Each number is 50 + 15 x the weight over its row's rms, rounded and kept within 0 to 99. Layers, rows and columns count from 0. The size before them is the row's rms in percent of the matrix's.

# layer 4 MLP down (transposed), 640x160, rms 0.0106, rows 258-301, columns 0-79
017:48 61 51 65 43 59 59 34 34 61 49 50 53 69 47 58 82 58 57 74 63 61 49 70 47 67 45 59 40 41 59 52 68 72 85 59 67 51 68 79 52 47 65 68 52 54 36 74 76 33 65 73 84 53 41 83 43 50 76 56 69 52 66 36 55 60 70 79 62 46 71 53 67 53 64 51 44 74 81 41
014:55 45 46 37 26 93 48 23 64 53 69 32 18 38 93 41 39 62 27 53 37 48 51 09 34 65 57 48 44 45 49 46 71 72 38 51 54 68 56 56 49 49 60 47 35 41 90 79 31 30 33 34 54 37 53 49 86 59 34 66 26 77 67 46 48 31 53 40 46 62 45 47 59 43 48 32 61 49 71 63
013:67 43 33 55 29 49 65 44 49 59 37 67 32 51 55 61 52 62 31 44 52 34 34 67 56 50 51 61 41 65 62 70 45 28 54 35 60 42 48 61 39 46 29 38 61 41 39 64 64 37 57 81 96 35 26 75 29 47 52 47 54 60 58 48 27 69 61 83 43 42 60 60 48 35 45 58 16 48 74 58
018:60 65 35 39 29 46 43 37 55 51 21 52 52 24 48 60 48 44 64 22 64 57 16 47 33 30 61 49 54 60 25 37 43 49 39 36 47 52 56 46 58 59 32 64 58 20 67 24 32 43 44 63 26 62 53 38 34 12 29 31 52 26 52 50 58 36 45 36 40 39 64 48 41 40 32 31 40 27 22 65
017:47 53 52 36 46 57 56 25 48 69 44 50 39 35 54 50 51 75 66 22 28 26 26 35 55 26 50 30 48 64 51 56 41 54 23 36 62 58 25 58 50 37 45 50 63 66 54 53 66 31 35 68 49 57 50 36 55 42 69 49 53 49 48 57 26 56 51 32 39 27 65 64 42 29 31 54 36 47 49 52
013:42 34 44 26 53 48 59 75 50 55 65 28 54 42 52 55 60 43 48 44 66 28 29 38 60 59 47 50 15 25 74 48 62 52 52 49 71 33 46 75 51 63 54 74 40 71 35 83 64 50 44 33 65 28 72 31 25 47 40 45 46 42 50 48 56 31 77 46 71 37 45 40 47 54 68 28 64 51 71 47
014:56 74 75 63 60 65 58 34 40 31 68 19 68 43 09 60 65 34 51 72 46 37 52 65 55 66 67 57 49 50 60 55 61 70 66 84 38 36 37 57 50 70 26 68 41 48 36 44 58 48 50 54 33 40 42 34 54 73 66 46 42 49 58 09 72 56 58 44 25 67 44 45 52 44 34 39 44 50 43 55
014:48 35 55 53 53 26 48 43 46 11 29 66 70 61 58 29 31 46 57 32 42 52 64 49 42 48 64 52 47 67 26 40 73 78 25 29 63 38 48 31 49 71 49 64 12 51 33 28 31 56 68 24 45 39 42 53 60 96 37 35 81 50 20 57 43 63 41 66 69 33 43 55 26 70 34 81 32 41 26 63
014:47 20 19 49 62 46 61 80 45 12 40 77 42 61 63 49 26 46 66 60 39 45 58 47 49 41 53 48 56 74 30 60 76 60 42 46 47 65 55 39 49 36 54 35 46 47 70 54 42 57 74 42 65 41 67 61 37 79 45 55 78 52 46 87 45 56 51 51 61 28 38 65 41 61 87 57 30 49 54 74
015:21 47 73 56 55 41 46 67 55 37 52 52 78 42 62 34 33 47 66 38 45 61 45 65 52 32 45 39 48 48 24 56 54 32 52 46 68 65 32 50 40 41 53 48 66 71 35 70 28 62 47 69 75 69 30 63 51 62 24 47 45 46 38 55 37 71 77 60 65 48 46 68 73 56 67 55 28 65 42 55
017:79 41 42 63 34 24 61 64 44 23 70 56 50 67 44 72 22 56 28 86 53 58 65 46 49 77 70 47 55 51 63 57 52 49 70 58 42 49 57 16 43 43 41 40 23 47 53 36 48 73 42 24 45 56 31 52 36 69 59 23 44 42 59 41 59 45 55 50 48 63 36 34 56 74 50 81 29 32 57 74
014:60 50 76 45 58 63 61 53 45 34 28 59 73 66 72 78 58 62 48 68 89 25 55 25 45 76 35 35 62 69 55 61 47 63 51 64 25 52 67 68 67 74 36 62 74 55 35 58 64 43 60 50 57 42 63 38 54 44 49 65 65 28 72 54 53 62 40 59 43 36 35 82 28 67 40 72 22 57 62 56
015:42 33 52 48 40 33 48 58 45 26 31 74 44 55 45 29 25 58 53 56 29 60 40 57 41 40 46 70 27 42 32 53 34 33 56 21 64 67 41 35 49 34 66 23 36 41 36 32 26 35 47 53 38 46 53 58 53 25 24 57 64 40 43 62 28 59 49 63 45 26 39 45 51 66 61 30 48 65 41 27
015:90 29 47 37 42 58 63 48 61 39 62 64 34 36 55 47 23 73 44 59 49 62 60 25 33 54 62 71 51 76 66 57 47 43 59 34 64 64 44 48 48 44 41 29 68 40 68 58 44 51 67 43 66 45 40 46 42 68 41 42 32 64 42 42 74 45 56 53 60 82 32 46 58 67 52 67 43 47 43 87
015:83 44 53 15 54 55 52 36 67 74 29 63 11 41 63 31 33 58 28 46 51 34 68 22 70 36 49 52 32 47 45 52 29 19 31 07 54 73 60 30 39 43 36 36 52 32 61 46 39 24 25 47 52 42 71 39 35 05 58 46 57 41 42 62 40 31 60 51 35 43 33 64 43 53 44 58 20 46 58 44
016:27 50 53 52 64 08 62 65 70 69 58 54 77 78 51 57 29 51 93 25 48 66 44 56 41 43 54 30 53 64 52 59 64 51 52 51 68 46 31 85 68 45 76 60 63 67 43 73 62 77 48 47 94 54 74 51 67 60 37 60 46 58 47 71 55 57 61 59 66 34 71 48 70 72 60 59 60 60 56 41
016:52 48 22 54 23 59 51 33 42 57 42 25 39 49 50 19 52 00 48 35 47 55 41 50 45 64 38 76 38 31 54 44 37 48 71 49 45 64 72 35 36 36 63 61 42 13 40 16 26 39 35 33 60 55 50 44 35 53 55 65 35 56 48 34 62 06 36 41 58 80 43 24 69 38 55 23 48 51 32 43
016:69 54 30 37 55 21 42 65 32 41 55 33 71 30 45 68 16 57 34 54 44 41 46 43 49 68 75 52 48 93 47 48 76 61 54 45 50 40 88 52 49 28 39 55 22 27 41 45 50 48 71 38 42 41 59 62 45 62 25 46 49 46 74 55 63 29 62 74 37 43 46 71 54 50 74 54 77 41 51 73
016:50 50 44 39 19 64 34 43 51 49 63 10 58 39 48 40 46 36 26 28 47 26 42 42 36 66 35 45 64 37 61 50 63 70 41 62 21 50 56 53 41 58 39 68 29 47 43 61 28 30 41 33 67 46 56 24 61 73 49 63 34 40 50 28 69 22 53 35 33 64 52 53 62 40 34 27 51 27 49 30
017:44 71 85 52 55 63 44 44 54 62 53 61 43 59 64 49 84 59 64 63 51 63 55 60 52 39 54 33 55 44 66 56 61 46 64 65 44 44 42 73 40 64 60 69 67 88 65 77 73 54 30 90 62 45 62 43 62 24 55 57 45 53 46 47 64 53 73 46 59 72 55 41 62 40 40 39 66 72 66 35
014:73 49 48 47 34 45 31 54 49 66 40 53 41 43 59 38 87 70 57 31 69 38 27 46 47 57 25 42 54 71 79 27 21 28 56 35 51 43 57 67 29 61 41 45 80 65 41 45 76 43 63 64 42 49 41 71 38 40 76 41 57 36 31 71 38 72 42 43 43 51 54 61 31 48 07 38 66 45 54 44
015:48 28 38 47 40 50 53 27 45 40 36 54 31 71 46 12 40 31 66 49 49 54 38 64 19 38 22 54 39 71 39 37 30 56 48 49 39 56 58 53 46 48 50 48 51 15 49 30 35 52 72 40 63 57 42 33 39 66 54 54 72 58 53 55 49 29 09 33 72 62 36 28 36 58 48 34 41 37 40 52
016:82 56 52 66 64 55 58 51 59 39 43 45 73 69 58 46 27 49 51 48 69 41 55 52 58 71 55 33 66 90 57 63 49 58 60 56 41 46 66 65 66 64 36 63 54 43 55 59 68 64 63 41 50 55 67 60 49 68 41 51 69 34 67 62 50 48 60 51 34 52 43 62 37 63 52 70 57 53 56 65
016:40 72 55 57 28 75 32 55 32 53 52 54 68 29 40 89 64 64 50 48 37 50 30 47 36 32 70 45 64 53 25 64 51 46 63 69 43 29 48 68 51 51 42 36 74 65 51 68 74 14 64 78 81 57 52 54 53 20 28 48 51 47 71 37 34 70 60 53 46 40 58 63 69 35 66 65 33 59 54 46
016:60 43 42 47 58 31 50 83 67 72 40 87 38 35 70 64 59 61 62 43 44 53 53 47 58 41 67 57 42 80 39 54 56 38 48 31 71 51 45 45 68 35 67 29 70 64 66 96 64 37 53 72 60 60 60 66 46 48 47 39 65 78 48 82 38 70 83 53 53 48 49 78 49 38 76 61 47 52 50 70
014:64 47 38 44 47 37 44 43 41 10 66 49 69 63 66 68 61 63 29 78 77 59 51 29 45 71 38 45 36 54 63 41 49 31 64 69 46 52 69 53 50 50 31 56 38 36 51 38 59 33 27 62 40 47 45 67 50 39 63 57 42 52 65 43 33 65 25 81 18 45 39 58 39 54 54 35 42 49 59 40
014:51 64 57 70 63 62 63 57 45 63 64 64 32 64 56 84 75 63 71 62 65 45 62 35 63 46 45 50 50 21 81 23 72 20 35 42 47 59 46 53 48 34 52 51 64 57 61 45 50 47 30 62 45 49 45 61 37 43 59 52 53 60 47 47 58 52 32 34 63 38 62 50 38 30 35 54 43 63 40 41
017:19 45 37 56 42 39 70 53 43 56 50 30 36 53 38 22 43 31 54 57 50 56 56 33 39 41 32 57 43 28 51 38 68 53 46 38 58 37 63 37 48 26 51 34 20 42 46 28 32 47 56 23 25 38 53 57 39 92 54 53 47 53 22 44 47 44 28 40 84 52 37 28 42 52 43 37 56 32 26 39
016:54 69 85 55 54 81 45 79 51 52 52 43 68 20 46 86 58 44 37 71 60 30 52 52 63 81 53 68 55 59 34 71 42 62 55 63 47 61 58 56 46 65 46 57 67 46 29 74 61 18 46 60 41 45 61 41 49 41 24 67 65 47 71 48 38 58 62 61 37 41 41 71 68 53 75 71 53 73 57 59
014:58 18 38 40 35 53 56 49 38 45 58 73 52 64 42 77 42 89 47 49 47 29 45 38 60 52 51 67 40 59 64 55 46 44 45 53 51 52 66 26 52 06 52 19 37 34 41 33 62 33 54 28 46 48 56 38 47 65 60 48 57 56 69 46 45 67 42 69 52 30 70 59 28 76 57 49 32 36 50 60
016:82 54 21 51 44 29 71 60 52 60 50 57 53 60 56 43 38 56 36 34 52 57 53 56 34 62 67 64 69 69 67 63 61 67 49 44 44 42 72 32 54 54 48 60 40 37 73 30 60 79 78 42 48 68 39 44 74 66 63 38 52 58 65 66 65 54 40 46 32 76 56 51 55 64 48 53 61 22 51 82
015:38 34 43 37 43 62 33 16 53 57 32 41 22 39 52 48 54 39 36 43 57 43 50 48 35 21 42 41 48 42 61 58 23 60 38 27 58 32 39 51 41 59 19 39 55 34 37 29 43 08 52 48 48 45 23 33 59 47 66 37 42 48 49 47 45 56 31 40 22 50 60 35 36 16 16 47 26 49 37 63
015:32 60 63 53 66 60 65 76 55 83 56 72 42 72 61 72 63 42 60 58 73 72 38 64 62 60 41 41 51 45 53 51 53 36 59 53 50 42 52 82 53 41 66 51 94 84 44 65 81 52 35 71 80 58 61 40 54 25 58 64 54 57 69 60 37 61 58 54 66 48 58 58 40 56 47 54 65 73 75 33
013:65 42 42 58 32 30 80 47 38 48 75 46 56 74 56 47 40 50 23 52 31 71 44 68 69 60 34 30 50 61 62 64 38 76 65 46 59 43 44 53 44 37 58 40 36 45 48 61 49 66 48 43 83 40 37 41 60 70 59 59 41 56 70 29 54 50 45 65 43 32 59 65 62 70 48 48 68 49 23 32
018:56 38 54 64 23 77 43 41 43 40 41 59 70 65 63 77 67 60 28 66 51 43 66 44 58 72 22 60 72 44 81 63 43 49 57 66 40 48 69 43 35 55 41 57 31 49 34 25 50 41 31 44 71 40 30 32 74 40 81 62 51 46 81 31 55 74 12 86 46 45 48 55 49 54 37 42 53 42 54 23
041:28 90 59 61 54 55 33 35 27 46 39 30 78 31 41 33 52 35 55 24 68 49 35 82 51 41 40 49 62 45 52 61 40 68 46 22 59 42 38 67 52 61 80 25 46 56 39 50 62 38 48 45 47 29 52 40 41 24 45 48 61 57 21 45 41 66 46 48 51 27 54 60 54 79 72 54 46 65 69 52
016:51 64 40 66 72 35 38 59 55 57 32 59 63 48 60 79 52 52 58 59 65 55 47 64 54 57 57 52 85 91 59 48 53 57 58 64 77 36 81 71 47 43 30 63 55 34 41 35 57 62 66 68 39 68 63 82 49 59 54 39 61 39 58 57 54 67 56 80 48 44 77 73 49 58 62 47 62 46 58 87
016:48 39 48 45 32 09 51 60 56 46 41 75 32 50 50 57 40 68 41 41 42 66 33 68 37 42 56 47 21 60 03 44 55 27 49 33 65 45 39 34 52 24 54 18 66 66 48 55 48 54 51 73 66 53 32 67 22 31 24 27 43 55 50 66 28 65 62 60 33 28 58 57 44 42 61 52 45 40 57 59
016:29 65 41 39 37 52 53 05 51 59 31 18 56 37 53 31 53 43 62 34 46 41 31 42 61 37 31 54 70 43 25 44 42 45 38 59 45 52 55 52 49 71 32 52 51 51 31 50 31 25 37 64 52 44 47 57 49 42 38 51 63 43 22 54 51 37 52 69 37 30 55 73 31 37 30 41 13 44 44 41
013:66 50 69 44 55 60 39 51 46 31 35 43 57 40 52 44 63 35 65 46 74 31 37 47 42 69 48 65 42 77 53 46 44 37 64 76 46 59 51 60 56 51 57 53 44 36 40 85 61 21 64 85 54 47 99 84 38 26 36 51 53 55 43 53 61 57 66 71 34 43 39 59 56 58 78 54 28 55 56 36
015:51 50 60 72 51 56 53 48 46 39 65 46 71 63 32 54 62 49 65 55 46 58 43 59 24 49 39 59 58 32 56 79 28 81 79 72 48 53 49 63 48 72 31 57 54 41 32 73 75 38 48 56 53 68 36 62 73 43 58 38 54 45 56 41 51 62 49 58 52 72 60 55 82 51 37 53 31 51 51 55
016:68 44 56 47 61 39 49 50 55 56 58 62 59 59 50 66 56 69 32 72 55 47 38 52 48 59 49 51 64 54 62 64 37 40 66 68 44 53 65 81 43 62 27 46 57 50 48 82 47 49 50 71 70 50 50 61 63 23 54 67 41 34 76 59 57 58 65 78 44 53 61 59 61 56 46 33 65 76 79 36
016:35 57 34 42 07 55 50 18 32 50 34 41 47 27 39 31 35 55 44 50 51 48 30 43 58 41 64 64 58 42 25 46 53 65 45 48 68 40 42 54 41 44 53 60 31 47 40 38 29 32 59 47 61 32 46 44 51 48 40 60 41 57 21 34 69 07 63 49 41 33 72 24 45 41 33 47 40 31 36 28
016:63 60 53 55 61 37 55 53 40 57 81 59 54 61 51 43 54 61 67 77 57 69 71 44 61 61 66 47 61 37 44 45 51 40 53 52 82 66 39 48 74 50 56 46 56 79 58 62 56 63 44 69 34 50 45 92 71 62 71 67 51 85 39 79 48 60 48 39 42 66 67 52 47 31 64 50 60 66 56 47
# layer 4 MLP up, 640x160, rms 0.0127, rows 259-302, columns 0-79
018:34 81 50 73 76 14 66 53 41 44 62 37 44 51 45 44 53 40 71 65 61 61 50 61 47 35 75 48 65 47 69 77 38 17 39 26 58 29 60 56 39 37 45 42 63 59 53 42 54 60 61 51 67 71 41 67 28 62 57 44 70 69 58 48 53 76 56 54 41 43 67 76 61 73 54 28 26 53 37 22
019:52 84 72 76 69 75 57 43 77 57 45 61 73 76 50 62 69 59 62 58 62 52 60 48 60 73 51 60 50 50 54 71 46 60 49 49 60 79 51 67 57 77 81 51 51 70 45 51 40 77 61 32 58 51 67 37 52 62 69 91 49 50 58 63 63 64 50 53 76 56 61 51 55 72 67 70 75 56 69 70
016:15 38 55 34 60 52 45 55 41 75 49 31 72 62 25 26 53 66 55 74 44 46 68 45 56 48 53 49 60 39 51 43 58 64 67 49 55 39 39 57 58 45 39 39 47 88 24 70 58 43 43 51 63 31 43 44 49 71 69 60 46 50 37 54 33 62 71 52 39 14 77 40 24 27 52 78 66 75 76 48
023:44 44 37 40 44 30 26 49 56 31 37 23 34 59 50 34 49 25 54 52 50 22 51 41 48 56 13 49 50 19 41 45 43 41 38 43 22 37 43 36 43 50 53 51 33 23 42 44 32 39 45 11 37 32 38 48 15 56 62 54 23 44 20 31 43 60 63 30 49 34 47 40 55 53 25 35 27 55 62 17
021:59 75 60 67 56 61 50 62 76 59 53 79 36 51 57 60 26 52 54 65 54 60 80 61 72 70 41 63 53 62 29 68 58 50 35 64 54 71 49 67 72 58 33 34 63 76 37 82 41 63 61 67 51 83 48 76 77 60 53 71 58 60 63 59 55 85 59 51 49 58 54 43 62 58 62 53 71 54 77 70
018:71 58 46 80 58 72 59 52 57 62 57 77 28 63 65 65 44 61 53 36 57 60 49 40 34 69 69 50 80 67 47 68 51 46 51 38 63 49 84 53 39 61 79 43 48 60 44 61 51 48 45 54 74 62 67 63 67 44 51 79 90 67 60 63 52 33 68 45 70 56 60 66 46 83 60 39 56 55 40 37
018:75 46 79 57 51 52 60 61 54 74 56 52 67 71 70 66 64 66 53 58 49 68 72 59 48 64 68 47 37 45 84 50 48 49 80 72 69 67 46 52 78 63 62 47 73 37 70 50 58 42 42 70 40 59 70 38 52 43 85 55 52 48 64 27 72 67 34 42 52 58 68 49 57 53 79 46 60 58 66 35
018:51 61 76 48 46 22 36 32 29 64 57 30 85 70 54 46 60 52 56 40 61 54 44 58 57 18 65 67 21 31 71 57 21 48 55 49 60 28 50 42 49 53 62 46 50 36 64 60 73 28 47 62 26 73 43 57 46 45 77 50 32 21 56 34 60 54 28 68 30 54 49 59 50 36 76 44 58 60 37 29
019:47 34 56 23 47 35 15 23 63 29 44 50 32 68 43 30 56 44 39 24 33 42 45 34 41 46 45 65 28 50 60 50 28 58 48 65 34 14 33 42 46 40 57 43 44 27 46 48 42 68 56 41 24 41 49 28 45 19 44 27 35 44 76 34 41 54 24 42 37 37 46 72 49 21 24 47 43 54 49 58
018:46 57 55 53 60 63 75 43 28 68 35 59 35 29 76 43 52 38 46 38 62 59 60 39 13 39 42 48 47 49 50 44 66 33 62 61 56 52 42 61 50 66 36 42 55 46 39 30 42 40 58 85 60 52 77 61 62 31 32 66 89 41 26 55 67 35 44 45 61 40 56 42 51 50 34 23 75 44 44 71
018:64 49 45 42 59 42 63 62 56 82 54 52 45 64 45 45 64 58 66 62 52 54 70 41 37 55 64 75 43 33 49 56 61 54 72 62 57 65 50 59 53 66 41 35 66 74 54 68 53 52 66 79 90 74 57 59 70 68 74 57 30 57 65 62 77 64 32 54 71 60 48 61 92 52 71 60 67 58 60 78
018:69 53 41 33 63 44 65 35 50 51 70 50 54 79 76 54 70 44 34 53 57 62 63 48 68 49 48 49 85 62 56 40 67 47 68 83 62 32 61 55 60 56 65 58 45 56 63 71 76 60 58 56 40 53 54 68 26 67 73 34 26 42 77 52 60 46 59 61 46 58 61 57 53 42 81 72 28 51 65 70
018:28 42 62 81 39 48 58 28 42 69 50 61 52 49 40 25 59 48 48 43 59 65 56 47 54 40 47 47 34 51 47 73 29 25 24 38 56 36 55 56 31 41 49 38 66 44 54 62 36 59 53 50 51 58 44 52 43 54 49 59 67 49 56 72 40 62 52 50 46 25 41 69 44 50 13 41 27 58 35 38
015:27 58 35 74 59 39 86 36 50 43 49 35 54 63 53 42 46 45 72 78 81 59 57 55 65 48 30 50 69 58 65 51 68 45 41 59 38 38 35 67 36 38 62 36 52 67 58 40 39 53 63 29 66 61 31 52 41 88 48 59 20 48 58 62 66 71 59 60 66 46 29 47 60 60 46 52 04 73 71 31
018:45 48 57 40 38 59 20 45 33 47 44 48 44 57 58 44 53 46 47 53 52 35 71 58 69 67 18 49 52 35 51 35 33 72 50 71 32 54 39 28 56 48 40 53 25 36 42 49 42 37 52 52 15 04 40 58 46 27 91 32 39 41 48 36 45 66 56 15 52 32 43 57 51 54 40 81 63 52 45 36
019:39 56 63 58 69 63 77 42 34 35 64 42 58 18 41 66 31 67 48 75 75 58 46 74 59 41 53 38 63 61 55 32 63 50 59 36 63 64 45 64 65 43 50 61 54 80 76 63 53 69 49 15 46 46 40 34 65 40 41 39 73 56 50 66 40 66 62 78 43 18 28 48 44 77 43 55 52 57 33 54
017:61 47 57 81 61 51 85 49 50 63 34 65 60 53 71 38 66 64 37 50 70 79 63 57 49 36 33 63 40 41 36 54 51 44 83 46 67 57 47 57 34 80 42 29 81 60 47 37 46 44 52 89 60 44 64 49 44 54 59 56 65 60 56 45 64 53 31 68 43 65 63 39 29 40 79 49 69 47 85 42
017:50 58 34 57 62 25 53 73 66 21 44 44 28 26 32 52 41 54 53 72 39 36 60 59 46 42 45 27 60 36 39 36 31 29 47 20 56 58 29 43 51 43 34 37 68 56 36 46 27 60 42 26 55 50 44 37 65 32 44 46 67 74 13 47 15 48 46 46 51 40 26 31 36 73 38 40 43 59 45 57
022:52 52 52 60 47 55 37 55 77 35 54 43 46 63 36 76 40 55 60 36 36 47 57 74 75 79 67 56 77 69 53 76 32 61 46 59 56 52 58 58 47 50 51 55 43 61 24 62 64 69 62 47 67 52 50 63 49 68 51 60 52 72 38 70 51 44 71 42 51 60 87 68 43 86 56 55 54 49 52 62
019:70 51 59 39 64 49 52 65 72 68 41 66 68 65 32 59 47 59 38 64 43 53 70 61 52 68 54 54 63 45 47 67 58 46 40 63 68 76 47 43 57 64 39 71 52 63 50 78 42 77 55 35 59 60 61 50 39 67 43 70 52 60 38 58 43 53 72 45 52 71 59 38 35 48 55 53 68 46 67 77
021:70 72 44 61 64 56 66 62 36 52 85 57 84 50 53 54 85 70 64 69 58 59 58 53 60 65 63 63 50 48 64 67 67 39 55 35 54 58 64 38 54 48 48 64 71 65 75 92 68 56 65 52 51 69 48 69 86 60 50 63 44 49 63 75 66 61 70 72 51 44 33 70 54 55 52 66 58 59 54 66
016:78 56 53 62 57 41 50 61 26 80 27 65 41 50 39 51 50 62 58 50 53 54 75 45 54 64 59 42 32 21 36 51 49 33 67 40 72 70 36 43 51 64 41 37 63 42 42 64 44 30 71 67 47 43 59 52 45 46 57 65 51 47 24 61 59 38 46 45 59 62 45 53 54 60 65 35 59 45 55 62
017:38 36 21 55 56 37 43 34 80 52 39 39 31 67 40 21 58 32 47 21 40 41 53 32 67 65 34 46 17 38 55 57 37 69 60 47 39 50 51 48 38 47 57 52 42 57 44 43 36 57 53 54 64 33 55 43 42 53 73 61 26 54 43 54 44 35 48 37 51 69 84 66 47 41 29 70 67 38 68 57
019:28 53 82 57 72 47 21 30 71 45 46 45 73 65 35 32 45 47 63 31 71 52 34 43 61 47 37 59 18 40 64 66 26 47 34 55 57 29 53 67 42 66 65 55 62 30 55 52 41 59 54 56 20 31 33 36 35 57 46 69 32 35 52 33 35 66 41 70 36 66 54 72 40 50 36 47 37 53 73 39
026:76 65 50 45 68 48 73 55 54 82 40 61 48 44 59 68 54 60 46 57 57 70 47 63 44 49 75 58 72 61 61 66 75 64 66 50 62 61 64 57 55 70 55 55 53 74 59 56 62 54 70 77 74 57 64 53 55 63 60 53 67 57 62 72 75 44 45 67 66 71 59 65 58 55 85 54 76 50 54 63
017:26 54 66 22 48 62 51 79 74 27 67 30 91 36 59 80 50 40 76 36 46 40 30 62 39 68 60 43 50 67 59 68 26 57 53 54 37 43 42 52 63 59 54 66 42 51 47 54 72 57 60 40 60 38 41 59 48 58 67 54 28 54 23 59 35 67 74 65 58 58 58 34 54 60 50 42 54 41 64 62
019:64 42 80 39 58 72 48 84 37 54 79 79 74 24 56 68 63 66 62 63 53 64 41 65 43 32 71 51 51 67 41 65 53 41 64 50 71 69 60 52 66 42 63 81 66 62 89 83 79 38 50 70 48 71 53 56 68 23 67 41 52 38 79 48 53 87 44 67 49 64 37 54 57 43 76 51 58 53 66 59
020:31 42 30 52 48 39 53 41 65 48 27 37 18 44 37 32 20 39 50 27 49 46 37 21 51 55 31 44 20 38 44 37 40 22 60 44 58 49 48 53 50 49 60 28 64 36 33 33 23 51 32 55 46 37 30 33 44 55 23 52 42 64 56 38 48 26 29 54 49 67 42 48 47 41 17 19 28 37 42 60
018:65 59 48 37 68 43 72 53 57 50 50 44 54 49 91 45 57 28 44 64 68 62 64 38 35 28 23 46 43 37 44 27 86 45 48 38 42 56 38 54 61 94 39 37 66 45 57 50 58 37 51 54 65 80 50 57 36 68 90 44 25 57 32 68 54 43 42 59 56 41 47 31 73 36 49 54 40 40 75 55
017:46 41 59 50 47 45 22 39 12 53 43 53 61 47 39 29 47 49 43 71 52 60 34 50 36 33 76 38 40 34 61 43 45 34 52 36 64 50 28 47 39 45 32 53 62 44 43 61 47 41 50 49 49 54 49 49 45 41 62 42 74 44 20 39 42 35 56 60 41 35 55 47 22 37 42 47 59 58 38 31
015:39 52 51 56 57 57 68 36 44 54 44 51 55 62 29 26 57 47 57 57 27 50 40 31 51 57 72 53 33 29 42 48 54 49 48 39 30 62 56 38 53 37 59 64 46 41 72 52 31 68 50 28 68 53 66 37 38 72 81 59 51 36 55 39 42 28 62 26 54 30 59 43 53 67 35 60 41 66 44 23
020:30 65 50 28 51 54 40 48 68 30 53 62 55 40 32 58 38 47 65 56 56 33 36 33 70 75 51 64 58 48 41 81 43 60 46 86 45 69 45 64 61 54 39 55 29 64 36 69 51 73 71 57 46 58 32 61 74 61 48 53 48 62 32 58 51 57 63 60 45 62 60 52 68 64 47 67 62 43 61 93
015:65 51 61 47 61 55 63 61 50 64 17 63 28 41 68 58 43 55 35 71 62 49 60 29 45 58 58 53 68 35 50 65 50 39 70 50 63 68 49 41 72 69 50 65 53 41 39 45 41 57 63 58 36 54 66 48 29 56 61 51 78 60 29 53 59 55 22 54 67 51 63 37 59 66 51 37 39 49 41 77
022:62 45 27 30 50 21 78 52 61 45 42 37 26 19 52 55 39 40 24 65 33 51 44 44 21 55 77 35 68 46 49 58 62 53 58 37 48 81 48 50 58 58 40 39 46 43 52 33 47 60 52 51 82 69 66 49 46 69 66 51 55 80 25 61 49 20 43 50 57 60 74 24 54 67 54 37 68 39 41 83
080:64 32 33 41 48 52 64 65 40 63 44 74 24 62 58 46 36 49 23 68 57 54 57 33 59 62 58 58 54 37 31 27 58 34 41 68 46 61 52 18 54 33 39 70 46 45 32 55 31 66 53 48 44 37 46 64 38 47 54 53 52 37 73 45 77 27 42 42 43 55 52 28 26 12 40 51 55 26 34 69
019:92 59 55 62 67 45 70 69 25 73 51 79 77 83 53 40 59 67 44 58 52 61 53 52 48 48 65 58 46 38 35 51 79 79 72 54 59 51 61 35 54 66 58 39 51 81 65 53 51 41 75 76 51 40 68 60 66 68 72 57 69 39 76 49 47 35 48 46 68 55 57 41 28 26 85 72 88 50 80 52
021:22 46 48 35 36 55 24 13 53 41 32 29 56 47 33 20 54 37 52 42 49 30 29 20 59 40 30 48 45 38 55 48 17 53 42 62 38 31 36 40 26 56 40 56 42 30 16 39 42 52 40 45 25 30 38 32 51 45 29 51 38 36 54 30 26 51 41 44 49 36 57 51 36 24 18 57 39 46 59 28
020:57 60 61 54 72 48 62 79 52 56 49 70 75 77 45 60 63 72 63 63 54 46 68 65 63 61 62 69 47 53 46 51 57 64 65 49 62 62 50 51 69 59 67 56 66 76 65 47 60 60 63 45 66 43 60 41 54 48 78 69 46 39 74 51 70 61 46 41 71 57 43 50 55 58 82 80 72 69 77 63
017:55 79 40 76 45 55 57 72 54 60 52 52 82 55 38 63 57 66 55 47 60 55 57 66 73 47 52 49 55 50 64 45 36 51 58 44 55 66 68 56 34 75 70 36 66 71 36 59 49 48 64 27 57 36 39 49 70 64 41 92 46 47 47 49 56 58 51 65 65 53 31 69 40 48 49 58 78 54 61 56
024:46 45 38 36 49 49 51 39 33 54 39 50 33 39 51 39 49 38 22 31 22 32 35 39 43 43 35 37 26 49 34 33 53 29 37 32 50 50 43 14 36 42 50 39 36 34 49 33 30 39 32 40 55 25 57 31 45 30 47 32 48 39 61 46 45 17 38 16 46 39 40 44 44 50 23 61 50 31 26 48
018:61 64 23 54 43 36 64 44 62 52 31 76 27 72 36 39 43 46 39 41 48 41 58 50 74 71 30 48 57 50 18 53 71 42 44 67 55 45 55 34 42 56 57 35 48 95 32 35 49 82 69 61 67 43 53 59 49 56 56 47 51 67 54 67 44 14 47 29 52 67 70 56 39 56 61 75 61 29 48 88
020:44 50 63 75 66 67 80 81 58 43 56 65 61 64 62 59 57 65 41 81 40 58 74 55 64 52 46 53 53 63 51 50 47 56 68 51 71 76 59 62 67 57 57 31 64 51 51 66 52 34 56 58 56 59 65 64 63 53 70 57 68 57 44 61 58 78 56 37 76 53 45 51 42 56 73 55 53 55 61 67
021:35 44 45 37 36 58 35 46 42 31 41 31 51 22 54 69 41 41 43 32 47 38 19 61 47 48 52 35 56 54 58 47 32 55 43 44 32 33 62 27 44 45 63 59 25 27 48 48 43 49 31 53 29 08 39 24 22 37 29 58 45 29 25 38 54 53 53 45 48 45 27 52 23 60 36 23 34 40 46 36
418:40 45 49 38 51 48 38 60 70 65 50 57 39 48 35 35 52 24 57 50 51 51 69 53 49 49 57 43 56 44 34 39 75 62 37 71 52 60 60 31 63 73 71 75 66 38 60 25 68 46 34 56 46 42 39 49 31 41 53 53 49 69 51 87 17 66 41 65 29 53 80 40 38 30 42 28 81 57 38 60